Weights of a small GPT-style language model, trained from scratch on English Wikipedia.
Size: 15 layers, 8 heads of 32 (4 for keys and values), MLP 320 SwiGLU, vocabulary 12741.
Architecture: LayerNorm before each block, no biases in attention or MLP.
Training: a variant of Muon for these matrices, 4345 steps.
Each number is 500 + 25 x the weight over its row's rms, rounded and kept within 0 to 999. Layers, rows and columns count from 0. Numbers have three digits each. The size before them is the row's rms in percent of the matrix's.

# q: layer 3 attention query, 256x256, rms 0.143, rows 137-159,169-192,224, columns 192-223
# k: layer 3 attention key, 128x256, rms 0.134, rows 73-96, columns 192-223
# v: layer 3 attention value, 128x256, rms 0.123, rows 64-95, columns 192-223
# o: layer 3 attention output (transposed), 256x256, rms 0.162, rows 128-191, columns 192-223
q137 095:474511535504515473490498477496536464464510491482498510515453471534496494497546482523464482516471
q169 072:491518476508534462481507505532505472506510549477524479468487475499513481529522526489474466483507
k73 096:491539489493497545508484509513522453543507539501533472477512520487526480469503523492429482471489
q138 096:524460505483476468497531553477501502497519508511515480496483488506506517475495444486523500479519
q170 102:520487513485518536505534544486487479498479513437496537514500530502468494496496472494537539536531
k74 094:488493497534476511527510489515517510487496489445491538524510511458516517512519488529479515538492
q139 111:442542490568442514512486540471550540514537475502498511527526496501498479472534551494506472523500
q171 101:489508521545432497564507533490530477495492512496519483520551511521532509518476481525506484477492
k75 099:498496515528456460521496477521523493462501516508497485503534497511535473489477531534489481467501
q140 102:557488469522587523506462476506462543544492505493455493498517514513454513451521511499492482489513
q172 100:503518537487486442523451455505496448500526468486471486497476502507494506511509483485508504510484
k76 103:484541519497499482511495499465495506465493516497467493536523487489529524490513478482520495511522
q141 099:511506506515536521511516461469464480490491491528451511460520498520494527525458481517489491508503
q173 098:516505534507482524483493514475550520451492510434512522465507518478539474502473506512529534483470
k77 099:520502512455517499492481496453533516460520475568509526425522488478490477546481521465509496448498
q142 104:541503517511507477539471518497496501471497453497463494508527512474469493525486485526494528521496
q174 093:485487506499522502514472539497539467482501483499454524533537470528515537556466506507448456504517
k78 104:514473556548462519484483515492513494516501482513465510491543463488518520575520484493449482473484
q143 109:482482503537524457463531490509491491492454516558526511496450512477504475510499512527527562479518
q175 100:546479510532466455498496473483489510505456462492472464477496509490507483569478448522499476474482
k79 098:517506527512482504497489493499470511501446476462520455490511525483504490527463499538505462496468
q144 142:478515519499494496488526498497491500504509540520510538507452532507497467476462499507491525448495
q176 161:444479441508468516515481498491536485505481494539553508505496524486469537512498496536504461490489
k80 120:528496483471493495513495547542534521467514492463494502531479474495485513467558513516498502474476
q145 177:495494442502475535497515501487496499509504493514519479487528488504506529453535492521521460520506
q177 113:473513516525490527501497503572510497483538511468513520539485517497495507520448506549475510514476
k81 122:478456477494518533495492468475502521515539466503479492466474475537451518486503466522475447511486
q146 112:494473499517489483514511524475466499508486542513481514456491529483525514550521443503509507479482
q178 089:494491507458530503512500499478476511509461501491438495483516478489503502466484512497511543524522
k82 104:488490502510536519518528507492470483494527510461499471493493499528469494473505490511517481543458
q147 105:480504498500503512464542454486540497532460490503479496491551560496492465463478503505490467493528
q179 100:532503493488481450473481495510497509536509465530492485486485488437485477490516461504484491474497
k83 108:462511540511510473485520496549513512452474482518488493524520518485501485513503487472478521487490
q148 088:500558473502532531501471489471509496484492495508430514507507471500531483519509469487474494532533
q180 108:501530499542503528525496487508493479478496494515488512540493492527477489515506541526508470517521
k84 093:466486519474525487503535472539468514493494528486509498512508528470485505537484513562506499506531
q149 086:555513498478470502483503485518534488495531519493472497493475562549506514518494475474484525482460
q181 089:462453530547500484505521489516533506492515509455481513482517469520489459523460525492502542475497
k85 090:513507457524525469543507520536491497509515475498495466549477511494523491449481519510515523505493
q150 081:544501481475514491483513467508503500497514479532516468489501547478470476530553485541514515468486
q182 088:469489503510512484486481453553462523494563524522500515498480519497482485510497518487480512467479
k86 083:494498491511495537502472543517500492477499500456506491530464480514503498502495468486502480571502
q151 094:461487537539461527517505464512497533483513450508479490504496532508502480489491483550471494510508
q183 079:478501480486490502472529494512526514495486513507516508473500472496497480520546495467468532492482
k87 089:497518493476508507538479486494525483510511530476505502502491517497464503505509503465502502455485
q152 092:514502514528429496474513527555487517504471484501520476472480485506520496536502524512499447482492
q184 090:518488493522516504474486525490481504509476478515498498465472485489488502527528487476482503504492
k88 104:501471491530508471484531506524536503551518519497498507474583493463536497517486455502485498523523
q153 088:511490482489488487467472511497460514459516465498511532499496475506468470531518517523486487501511
q185 102:466518518495520509524474464466491505524542510475500517494503527512486503482523486484527515526457
k89 093:505482511496512475422522494498498504473473529511523510533485502472487499507516495501510496542488
q154 102:462513481497519513546495542503533506517445490491483485538512496486472520494489503508480441486491
q186 098:497491454448490523484519484501492490505498526472549468466472514500496501521493486541504476477441
k90 096:512503496521470533564524489496495454491523532485524480504484519516495497479476490495529517472474
q155 099:513528526475494535477486465494455486502489518450506441527471489480527528539472465524440503507512
q187 091:541539480546459512496522477477514491493475497505510502471435474547518470464528485473485520485484
k91 105:487506519519486536508485514479489509499494479507532505504459491502536455481492440505477493505491
q156 096:490499480522507455494500535548550502538515484483499518512517512465515474515464495478458479456485
q188 094:531527473497547465497462479500495482535489507521466485505524514493507508482456442534554515498500
k92 105:526519481527524447526482458461534535523496535548479473541519520472510498478506490509498517527452
q157 103:504484490514482489516506479522487465532521501547500511525513460493514512516483467472481551518523
q189 098:530483520505513486523506470514496463537539505522527536473466511479494503492497481463511496534506
k93 101:501471539531518490514506485509514497498494488492499519436489464479477511573503489526519492471550
q158 100:504463491508491468526526477499471580468467474509443514494478479510474486525494494494509495541505
q190 096:479517496522491511515483503471485479500500495476490479516512438479488509495499498507512481505491
k94 099:498517498478502467520489515511478472497488457485507511530465442479477531455497501519464483520477
q159 097:518514508531547495491502481513488487478502494529436510545538503487450460500463496493500467477482
q191 095:457494467503504492525492481484484496493494467509496539538472479462489473488484494485474504496495
k95 109:523495493422474517503515471490489500476453485459486477547496505524504478516485459514493517467510
v64 099:517501489483529490467506487478509505552528476532504470554492499483496521486498489448554512503502
o128 092:478501516486473542489492495491516515433502481547435498478471538516525519506515502475461501497511
o160 077:526526491521524444495534486541529498498513503435494541546552450525473480513515495499467489540487
v65 106:484541473529531457503520514508481487512536480462469555498524486497482511481506515534494499522494
o129 100:497502506507484511490476512482491480505469507522497526505497502503497495463437504532531513515513
o161 099:491459451429501507523521502536520478483496481472504476493459514510504485520551483484480508474512
v66 090:454524552510525542447490483534543496476526468522491447539529516480479486524488504478504491468494
o130 078:465470476491473501510444535540479498491451510487516530484510538515532468533506496499531473491469
o162 091:533466475460520489517559518479497488544498541512477557507494490494500530473535487484465502507574
v67 095:514498507475501545485458474482524496544502556539478456526484554487465498523482508540473499457489
o131 081:508483537520527560529524546469506506497509479485524506494503493501551469527509464518548532485512
o163 084:482487474499497438518521506528492515490525477503520482546506451466486512464504489438512474529492
v68 098:505520538487494527548463573496470496511494500500520506537512471463445498512502487496508471471481
o132 085:477512504487548490495483503505520503471461465504497497470479478505522502460501508523486527517491
o164 093:485465493490515469470501460496511492522495520460519517518480526500499500510501511524511497518495
v69 084:537489500516505494527523500487499462501508446503510507460462513478488528520482474516486496495490
o133 084:454461518553507540527454526529504481497509525495512485534472483458496489504504483490506484503443
o165 088:513517474495499494463496504522475523528485509479481487493537507480489513502474544530476499473540
v70 092:515484504464485529515488459504512484476503475496466554489535520490491537498517522489494512515465
o134 084:475501481502466546553485512541513548504539542520498495498515499506536525518491519469504442510546
o166 075:510516487548488494441507540516489481467439483468481480516533514494507486508496483543476517517502
v71 090:490530502489498492525436502488545502503463509517499509469549481500511512530505483490490467490527
o135 088:537515498512463504501482494553521509498543465484529456510503460463507500509482526470491498461542
o167 084:441466496472528516482506487481523514483492546510510526491435484510493508544544485524487529515491
v72 093:508465500482534499457527498433509504499514551489514506515484506474513512486532493475471528504500
o136 088:504503477503498487516493484552464531529475506505457522497500497544529500485455539492470487480481
o168 088:484467540526495500514472500518537480538529448504482502475491519483494479472552475524501480511501
v73 085:484530485505496474551495511500495506489481487510500535465553532499473487514497510551507522475469
o137 089:445481524494519561484516514523502521471525511497518451500518475527499528465521505478515478471505
o169 075:535482529503465475514529492498510507516473472518506517508475478479503539503478464515508475528475
v74 092:505509518524457484499527516577513495509474499505500469485520531522511517538511495496505496432555
o138 076:519516519491508513539466507509471456502486503500517472550489499554471477489506477499500533522485
o170 086:503515487502510510492473473452472543524521512494490540498465439443536485461522480501483494514486
v75 089:500490546476526510531480550493549543470474507499541469488463495469473517515509490482470500456495
o139 078:511515480511478541496466507529507484517495525526522475522478518510527475483517477504514538535520
o171 084:497508433511519468481536482483499479510491476487488478473483458536487483514459503528509471471494
v76 093:528556481493523505527504486502501545485501461531505461550512487508488523478510501481474481426541
o140 087:454461556509499507508490487504499512458496547508498506475470516476489484493510488498493474512505
o172 083:494499513505478476498467530486533497489529484476497485507480499471496506501475482548544498508461
v77 086:513482486461512485506521460532457497482487508518509467465435472470489466552530456508517492521530
o141 086:479498468554490509499481514504531500512523514512502518548543475470519479489483517469482515490514
o173 083:520504519504492470512501493492507468473477481501486481511481482533546526512493517541533515555542
v78 092:467480505502468500496484469533471451543470474505510482488517463480481469545477564524498513511512
o142 089:511473564525516523460467465523503514475530505502451502455523538516509514458521521503515529494490
o174 089:523515457485506467510503537493487494504496507507505488510496504473496487492495471464473488449491
v79 087:454457484492486488516484489495482503523489491525539463481444533468521477482515484476482513493473
o143 084:543444469555512540499499505524518499453541525516488489486511460450510509466501484506483496498468
o175 088:514540549501492491500512504487531499522490467509503535499545491548426489509470506498499447495510
v80 092:506511485480531511513519516500480493529485502487529492461517502513537500529503490497512464514500
o144 088:516509524526541484494516531501460537473486510494496515500524518502465458532520506492458516488496
o176 087:428531500514465478526499482532539505513511495508477514529511520489501492475481498530554510520495
v81 096:515514472522541506507528483470486487532503494503521478540495497450499534468508487546497500519489
o145 086:465516489489508471508511492474499483494486526493537485474495486484509499534540531499464498542531
o177 094:491462515510463504499507505491481523538505495544489525507496515493512497523433522496508485504500
v82 091:453518518480495508537489468475511502523505491505477467495491531499566473496448550480557510504458
o146 088:524476493478512483479513450501480471501478521511485496508524432510472518519529506500477507517505
o178 085:490514516550511475501471508508497533450530483492505501473511507522511514508521501481510546530542
v83 096:504514478537479484517538521482440521480496482473452507501525479484435527500474503526568502505521
o147 085:506502539475484490489473497481530507507506513510517511492536562486503530472483529524499546535483
o179 095:527504479516501520550485521559492495523515507495534476498489482522522484525535496476502449442506
v84 088:514488500485469483543497466538497477497496503497488513447538544473490468508508506499491499459537
o148 086:505483477492475521502509522508509535568537537520549508543515492481468487489494484502517503485537
o180 091:521526516469530541507527486474498503489499479479502477523472511496534490516480513486500500530453
v85 090:495471537517527498497537500509476509499553505504479523508456543516518508480495532460519488534459
o149 085:484489510541526488480490565489514518522519533488467516561468481509506460547474501489507512485482
o181 090:512525494477473489523534487564483503498481477529513482496530494525509488510492527494492500514544
v86 092:514468541542529459493492528477507468496511471529435524495496492522498516476492479498480535496495
o150 080:520526508512474517455485487487527485531516510528506485477529517506453489544485490489517533484523
o182 082:527514462499522502500497505499488507501469463533482491491472472457487476512502486509495483524488
v87 089:527489507528487514501473549481468495499518477458481497522485552498477489485489467517508488513506
o151 085:471541533524516550477530494482532518479468463480562483505459475513505491501515504499510485495486
o183 088:495457479491490451536464508504514508544507497549495529510534475532489479481514499505489492420503
v88 092:514488484494498482530558524492496515513530486453465471506493472517511463576521521490501502507499
o152 093:483506521460469512530472486499494495480502516526546516495496485506527485440489523536486504487463
o184 079:494519460556546473516496550539548490467511516478512465467496552513491485502493489486559453485517
v89 092:518491513494480480474508478546512519515528449490524491505490505463496481521455508554502512491501
o153 083:519493505478498523514492505485508490506517514476492469496458497496525500512489507450503462452506
o185 091:525465508522518502492492471472468458517465473476478513520527516513498483533540508467485518514502
v90 092:469524505495475519529507570493478554530476482522516482519496500544514484489502543488498455482503
o154 086:489488485459561511479502488534502485507518514475521490532515469491492546524526487481452477505514
o186 085:542499490485508504530492488494456496505530497488482496472492497475492510523468502510551538515505
v91 096:500488505477482480487547489506539504510482518505518515558514500492508520506513480481505491533516
o155 088:485501491526509533508451502456500493451495459475468497494508516471485525540485488477548542501498
o187 092:509481496487472490504487474554518498516508519501509488455449491498521464491504511520463462520490
v92 091:517505528513542468450514460501504515485483498504507487496527498520468495476469454487508457489500
o156 080:486537479502511502523481517503483473516494442454478523477443492484496458494521519478493503510523
o188 085:498487518522512501457498519468498536489468497490478492473534438516488532500494508544485504532476
v93 091:512482470514501491493514520489469501500519503467480499468460521517494500469482499523504509524503
o157 088:514535488484511485524464504467514515536493494507503488485509561541489499515472471480473499503505
o189 078:513514481470499496495499497520518501469522495520526505552486470496473514538505502512523491476524
v94 092:515515507467485495505479465482489537506528461507488477539471530472498534511501426450507438499490
o158 079:504507472518506505495502486460497503448503508462491579543484533545474491529517520480487447519502
o190 089:488484496514497511503510494500516509532500500522473447497524465505515506509488555546476572503505
v95 089:464476487506523488468471494468432527494474484529507448513531450516495513554499498519478514499518
o159 087:493461530521479494517536515531493516514472500440504494509545495466577486465492511512482447503493
o191 085:503526462483513492504491509532502534492537515503514502510457545522505483445518520452491546486473
q192 086:506518489520539461497522505532472533495499517516527545520460471508483508478494506500502511468498
q224 100:472500511519511484484541498529473514482462454524542527514500467484517468566466505482503507490525
k96 097:465492492494488506529506494535482481504500503526499501528473527490551523510478524485493515537556